From a checkpoint of a small transformer trained on Wikipedia.
Architecture: RMSNorm before each block, rotary positions, no biases in attention or MLP.
Each number is 500 + 40 x the weight over its row's rms, rounded and kept within 0 to 999. Layers, rows and columns count from 0. Numbers have three digits each. The size before them is the row's rms in percent of the matrix's.

# layer 13 MLP gate, 1344x512, rms 0.0386, rows 290-323, columns 320-383
097:539421513496499536537474470489527596453497526435591482551475446443502473502528468451449428511503547544503523561522553508489418464440505390456551462477526475446572443494511545520559528528496506
107:512543459583555519521501581476519492483426520443507532451551544501465561510473497497421526501590560500459508490452441493512524487527508491501467463500512470506552468542438583546546549481549544
109:453495491477537600548505481540525464559499522503506456527425544467538495525536448495512520495451516520475471462478463472579487535524507531530464496595511512504513476534491514493550501466440481
103:458524507501528545518474558495482489456499458532512474504496570434466514456493514453584563529563570554519562562536491486530518526503460414557473459525540497532500450484547493527440514537463524
108:463545503510448499489413510477596514510518451470442514507531461530472518468544498472524502427420484511499500534491537547534470505519493510477433509491455531454493540524445522502554483530439502
090:476506533471572522495478486522510474475400377483511482467502469437427521468523542518430550457523468481536582548493454465528582534542576466459464477603466408491572451501515488521471524461494457
098:525460557423514509535496473510556564535514481510534482418512483507519463452550544550540468452483459474528503472478447492430457516481492450515503508462559506429472481445504495516527449504461508
081:444528508468559546434587484565489502541466509472529533505498523535384534550507491563494546444455469542611502591498483558519478458469504488512443478555511519461561464557460539456468433546496537
107:486577508412452535528525432504465536475520569438401523512530443541587514489508454518513523534508504500538496507501482532515463519448496570578511496501527503513464502539428522528497442518498488
080:449540431503479501493495448493445493533561489553435518488528468515466507420532484537517470526411453465523562491494560489541486422476412498488513527499557481483499496512530489539511520528473593
096:550430558501519506540460485445495528534506515495502514470392423559592500578570511488512522474569512543512489518551501468474513511449482522466508533531572526455392412441498563507517491504484544
106:484413549454558498512556458525510444481496566545558523469505470462523534522444474572524549504457487438459480527556540518504484499488465453538522466439466529468472519453514549572493414467421492
094:410471500481556497473509500448504508495569499485482487482469526488505567461386461445526486478534469482546434434495489505453475509483543519488501410519439454582444493579442537451505517520480535
113:514484499484481483527456526436549493538553473484437507485521423549522522472484475520454514465532555484447473617498508517462485530508519509474484469495505515503459447490463590477510482612487494
105:452500476571557536497508471473446576582466557479459546514532439484467553480482520598569525487518483534518519528493520482544500488501530493519429506514438505485465454425515516496520482504492557
098:502488528455511481523458471531475522455480517446478534521514467506491498556563468562514416498480540540436435557480457450523493471533484459484556497483489542550475470539552526527541442509484554
109:453487482467461580481549517517449432569515522536463583547491453561523547477449447496498522480460519479505520554514511457502451492541568444474526461522520578461447441526517506476477526523448468
090:440519544534460502529521442539456555476525448586568520461520556546520471492512471523489522477488515562475547501470488482468531555511483494466499478509496605525452549510519490498509559525547453
100:532578497489568465556549511518496490471444521458465522439520531503468575488490490510517555486447473495488492476493500530514469543489468499523502489568424481437566475486451500529554483468492515
107:485503483462450501597557532466535537404457558547493516543529507461460475428508544552489445495505496596446523499514492521500507515490470488513498563551550437470520534575500593488494551485482483
099:520567492493581500504531580480493459481564498428420542537433501516516514526551423466465519508476548519476459529505436506434510523491494482419442557426452469525558481573517515526497439433451654
102:434488490537505530496494519491521458456473471541438524503553491499535497512518494448538545447492564509547528588527537516507496503535498504484502524469412547492477548469517525563542495476387475
115:459509492454541490520525478456530506490386527521476521485467498525457506451535501522532485527484521425482464468483491511519514547566485437470491511553476510493513536546516515529461420391484492
108:452456457478467521520468477414464507475443484383544481453525493506560518518517535500541513458547513506506465535596456569525574495549510447506603526565509518464512452462580482507560525560496506
108:494503481434519510438487509473478417512545497524461509502481495494567472528488485553526440513405483483527497428553542592516509462559481456534509490483548528477472520459452472493535556479531471
101:468580432486495497520538576522463538567505443529538538492485522474436557447525491498509502489456446517447595499472508456548505528458557372467516495504479465523504426495488488530496482509488517
093:528488567499491446473479420526481506474541418593500528518463540507462576537479556467457497483511499509468533533527498482505432482499471546485479526467454544415547496499490518528512503582542502
105:480539459506467549467465499507506508580542546510497576487424432496466467480432496512474518515559477518469440481441454609538561543488461428498488502539500461528498523549443511472454532420490493
088:433488593572479453499520551415563542539588519447580426466447491470516458529440508439486466419557566494600546478491474500433528473543487458544476498475545538480495452610425514438469457523501495
098:379516493499523447566572444445493520485481504511507552482473565440480491529493452469569476476503528532487479463543568497548541448449491451476537500493402480513495552543468467453444499439532559
096:447513471495534531466577506489537449493552540528492480505497491500443520534509487498493570565522500458501542501545469546504516522477551506494498482488511459515479467460482518512630530461512550
107:478539549401521522493523519525552481574509536576579525556508528484423483520472565545494549483442536467450539517492476497438446468474474464506537514491519502497500485519549548489511486542484514
086:387495435503556469569555480551498470502480486570415579487447539571438564503485552474512509389392530534528491544504517582578522470482527474539547445538490531424534464458517509478533493545470503
107:483471450496472504535424485511523511446505524463506524498513505478508565474490516551531528557437580498532514570558501457505540504546485470461569556573513529505541470498490600486504505485494458
# layer 13 MLP up, 1344x512, rms 0.0382, rows 290-322, columns 320-383
094:482449450511470574518544488463495471528525490463568483423504460503525481539456492483522545459555497541444556463393489490482484552377484494532532567534563511443529497457469530468606472516560560
106:508499452483493493539588483514536518540430477495541554440488533510370557507484501456562511475499504497537517506501440505529475504503491450550521472486548504491514433433466503497523495436489472
108:474527475518545480560474581516484482501517547482486538443427466487481407513506536461488533491467430497532489471550435509527493483481552547537550483545462456453495485539469486458502552459541471
102:451472480536511517499452464561479520504540542443490546509462484498546466483479580432512506600429516550475541527517510545537521421484475534496460474515485425532466498518469497492445487558542487
104:505495551519519526491592488540447526515435443513530521501520509537444480501521530454472495481516454433568492479550511604512500502499457567555484406498521491493549534552518478464468478481539454
091:491522519512495469487495481490497490465623609512554566485517561553521491483507544483545458431432510573502483475511494417447397471464488526613513548514481597498428544463496594542460537503507480
098:513454450491517534503540561510470572481440514500464481532582511544495436503446460533557519545497496445523492512471499406514461545516445476443490516491518490463426545507457466497468493488567549
082:477574408486467496468493493579478444495555508488476471463451515510531487577452594414482472551531507431499514596453464513535489501519440554480510544489500487455467559481463483509513498508484509
105:537516511468502502462443464565536513579493568506530434526541451549505554533521526564430416521512468545495539490523491570424556491559488451468468464551462554471493540615480521535501473456471527
088:457511488434511433459538506510549477511541417511539528531535502513509578553588491530522491522472560510511468460436500597509559479550542482559497515519516486537484538520553546438522572468485550
097:516499504457544461500513556389495484517506519502481467478516486408465450473510418456584444542499516442488448459518557472465487508460458485535461538471510445550608520485523430569463532538486528
105:508456471439550490499528506494469498471558545467533523491520456449529475457518491480516514459505456498525521501504513523491418472524542461500525460534533452484480469461510563495456459543526450
089:487462472470498494466501606475563483513491468490558454481507495524528433569475523415482469440533500457477476529487507436414490524474495473584467440542526508526506546537439496465462437586582477
106:463479504519505456531513538492501490516492495456494492502531514448458560495521492470497495483535497494524559389466535557443458492568521509493475557563465523461573542537419537460548538523490537
101:449525507475444518540477536521472552541508504467535531499564495555494443514521588496559472479468468530590577440574483451460514481481539456499462582550518494532504497521470518452525451527559512
100:432497489537510442524487494566475484436472468490505569475514494507578492493433478565513511530512460489431469528520489526503400540529470505474454539540437509609526490433424524504470557430473488
107:568497512433488407514499523537465457547486520514512525496534438577527485511526500454408495446495420448556461474456502454566601506527524521505495512459468486604532476544468496530583446549563524
090:529515550537482493449512510502467524529507452499531556453532530513471467470528573437480494423500503531495531455478496460434528431447500557463561461520505463607536507535518508468542495455500424
100:535472472571545494548543503545514498520499577477479551520483517499494500523491479448479595441449491446525553530484512481535489551514572449544390526564467452419502538469490500475555524451498534
097:481521429478415513542498560508564538379538532569464486524549525532460481441528477538399488538528490529469488467466541580541565563518519525507540536519524439454518544524481489480523466497450546
099:544607472489509467540495501529480448585466458495501476440437534536429410491605598547483448472532450533516513467503463524566474516460509484505471522542495495518564550543460473477480489417572568
097:552501528418487499509432578587505455481503525526511521576525598515524561496471481451444498543475529438472427512482466554555518482469444533534448478460561503460548516493478549394461473489560542
117:438525509465513473470527432465598512506463451508529506537463481528437574471530472442490525536529567472427430510467471489525502535516461480533416472525429450543473523445432514521491489480466502
105:415396499483490479560496494515478442492490593508489425552459500516519498518476556522540515568530499608483472502481502550561449499483422451546507480493513549451557430464572484473531459528483477
106:469518550483555516542522512516507551513508476490527557450506537516463539476489496537470525531550462517530536485452572530523488506496499525441448501507485461524519465484472492521493470519506508
102:509446497505506427482505497491469521535520512496485467506476497513441568574515539452501499501447518582528558511475504436519503502477481402474448575492597454562522523461538532410455510388473546
098:532473537457524503436503469556539531541558519523508470470457517434530487521503508381520513441458474502491494472489488467571538471478444509582577477481505498427501542449512475557497503551492565
102:483438539506502484503464458518534475486535502511520426521520530519443589479488545544504506498516495453485542543479549544508510499549494523452503472553481517527494499539505487432534521523476406
091:506512358548499482511408497494497489569470482465474543493541534550450493425479464469577488505438509462563520427491445537506482533475481507479561534457547525491569403464512562472493483496500546
092:469556501587522488513529544430430516540488496492548536503570537487462451516459405434551440517517454484562508525523551477522527500474493484503519471498425491466540574533492482507491458431511552
099:600472533465464474429493528547530485406502563476490549519528466604503488538516546453507533522464468577412483545507520482544474494604512520476477508419559593528517457449496484520504450553457476
106:466483428487457531482459493496484644475440546449441461493504514584498540505520476571425418580523554509538482490473410479451474476492477478503535533521579562447462471494480487472507558500498557
082:459553554519556526520518437433440513512560557499415551484452429524468447492518493452509488462515493534514532501519510546491526521505440520516480518502484399492476475473503526526435477492563536
# layer 13 MLP down (transposed), 1344x512, rms 0.0345, rows 290-322, columns 320-383
095:489516480478501571503431575496607511519484467594522523504584483506505469495490505497479508539482493506483481502490479444524470542513495536546501515537496446533445494474562553544457456462540480
104:526555453493462519573515514463507569483459514451481516496486495521461535489463483581520486430442526423505455432504462462500464544496488449517514526479519527472548491523581470488550411433493552
108:525534479533524485556540543524542458498449459489543509490416511539466512602511492412520479507469504560459491401513504482526507455529452532556453523483474526439460508524562499551458438490525536
104:501503538481545556422516556501461488568451544488526526482409542487504422510501516557479508482431501447509511509543507503496450420482496529521476534514495544471505493526415491393526544521516538
106:488525495475474479526499601505516524541546474499439543429476480473567508562482487492537557484494468582488529528494513466500537494489456488478534563449501493516477557478492479501486501486542491
092:539554462490501488494479505485524443565461443506570474458495515506499483525484583440499484449472519564533579519520461445502475469519544511550494485551434365534565451531531548490392517559511443
099:506502492467451473470453448523595483499477489490514493460518490515488434536440503429496483474523499519508457556492472486399538510607484573544529473486477455511518457482470490458444439497513442
081:513520454465472484524521502572489497495475513524526498487510504429556494494428564426506496488557476461422497464492536422455500564476478526553502541484534423460532545429547611540569544444545474
106:499475498477485587520466490575450429474504441463477546431507419534574538474561542497547447508455481543468536469559575474503505489536422523483463565500533476466526478493506463505518501449509528
080:534537522507510558479533535515444503532486463512559493532465517442590491473475560450520506522458516508481507526526503498496534567423517573516462506432494547464485491511459498487538565449492514
099:479500504423528469474490559519518509526499563525485418504488449539497490538503570453529483548487527513416560481525508472475521478506515457523523474472515560511401510446531493476532488459500475
104:462521465508511511559529473531478478559482572555553472536495523544451493515519481531504548522449511490488483426507456522568502507465566541510521555520496551522526552522576463491473503458489520
092:456419543515495486543497466488479480494484446526518458529498495461504433434507506553500444471493488479484493531464530513569549528459528506575513451440500450466499583450551486568510490491485493
107:506483495530514495507524541529567454472574492514473510467502480589439557506551516477520457549508439481574469491419491450561486509504486544561433541492545508546542475485463444469516477528515455
100:455484505450438453511560479497444528531525469525501556416537530477538508525485531544447579501501515521513476518483537496469493518431534481545518504529553535460414476561586485406486523554491500
102:441489506536504556506534517513472456482518497481474540517519455493502479512434500529444507468520456534466507484564431519507509467427485483440541568458511521489493545474507566508475558564539501
110:547528564487508485495493500509548479561484555457513507472517417516475438573556589432558472477406503531489456510518578507580557460488482508510420503498512468505531558572541440584517568572523575
090:375510483463526487481461467560523439521521507440501538519450473467508477469473450525505502508516536495566464563569394531432537571469538454542543515517485488531470527536506486462473498590510488
100:487570478505483494520504498506457526455572524509481512517501531528520545517426534566516545427504459537534428521536415503480485540543473585529471570543451472559469528465416446512501456437516487
100:475488442533457474539428484500517527484543468466555457514467448549484508487482492473505520447525492487496508531497527462448490492552498492521570455478471505507507597464544531542516459507433527
099:549610518485486492485499471482486479444502495515456552522511539511489527438539531565510440459549525466575527534513529491485484505437476522462505520521505535481469528505476508475455539515506520
099:470475500461502455495521505496444439539485542462543547496466493512557550533499505515541495533466490522565523510421511531565452504451504517445537553502549523481500535484506430510607497533494460
108:507507507483467557442564469551521538497502486540454551573437527482445534462541492504437528468527544552494443506465482548510501541565500503484487459532486452486451536457465517559494466519546559
104:516513529463494517549509480520545506522488503557515454516477513477479495503544552488560468512454459512519521494477574540511461520514495501449500400440435430522529496552492496508534502471556529
106:496420530457449502429532522540524510499467497412549483533528547611470508564481453536586496556482475518554494575461473502484521440573488503552475521427542548537496464444501443477544541439435497
103:514591514541485552412537471486492488483541496520482474481587515482483509522412469498515544541494492478412462470572501542505465492448457474437532505510522460459532505520486532426428471531446506
098:504488462514507457365450517557471491427482479482467500524535533456470492485502479538477502528498449487523498467468544513494557482583515494511478494479530522492433470550518429506518490465456492
102:481518489465496427487542564571552579498542538490461549490475471480470492475439534490459478497469434505545521491476482504521466571529456559448500433510501466508499543544472496543528499441511559
090:439464494424493520527554526555477532485469486541502465513461495456536442453449503500565477514546504510433563487545546531487573552515483474492476488550457493492509504459483528480483541458549488
095:516486509519535495504493533478497512513520480520533492517476539535514533510472458481514444496451453416507523531518519487482499492451515461503496465538536494531475419458533511497524535472547458
101:551520515463459507490497510524511558498464527491521520425514518574546462473468549499522511512523577502549454493555503454473492495533440470514488537490540498534510416547448505523485431483489526
105:469527460501516500441499448421552502418503510528536482501491532445482499472494536491504497580588515469496477536535475515432481488546497551529515506484467471591496526572442546463496565543489460
083:485515464528547426495526492542530509469563524484575525498446464509455528548526530524477509456474555497553558528492381507507503473463562530529509480452509541490555503403468526503512510516503488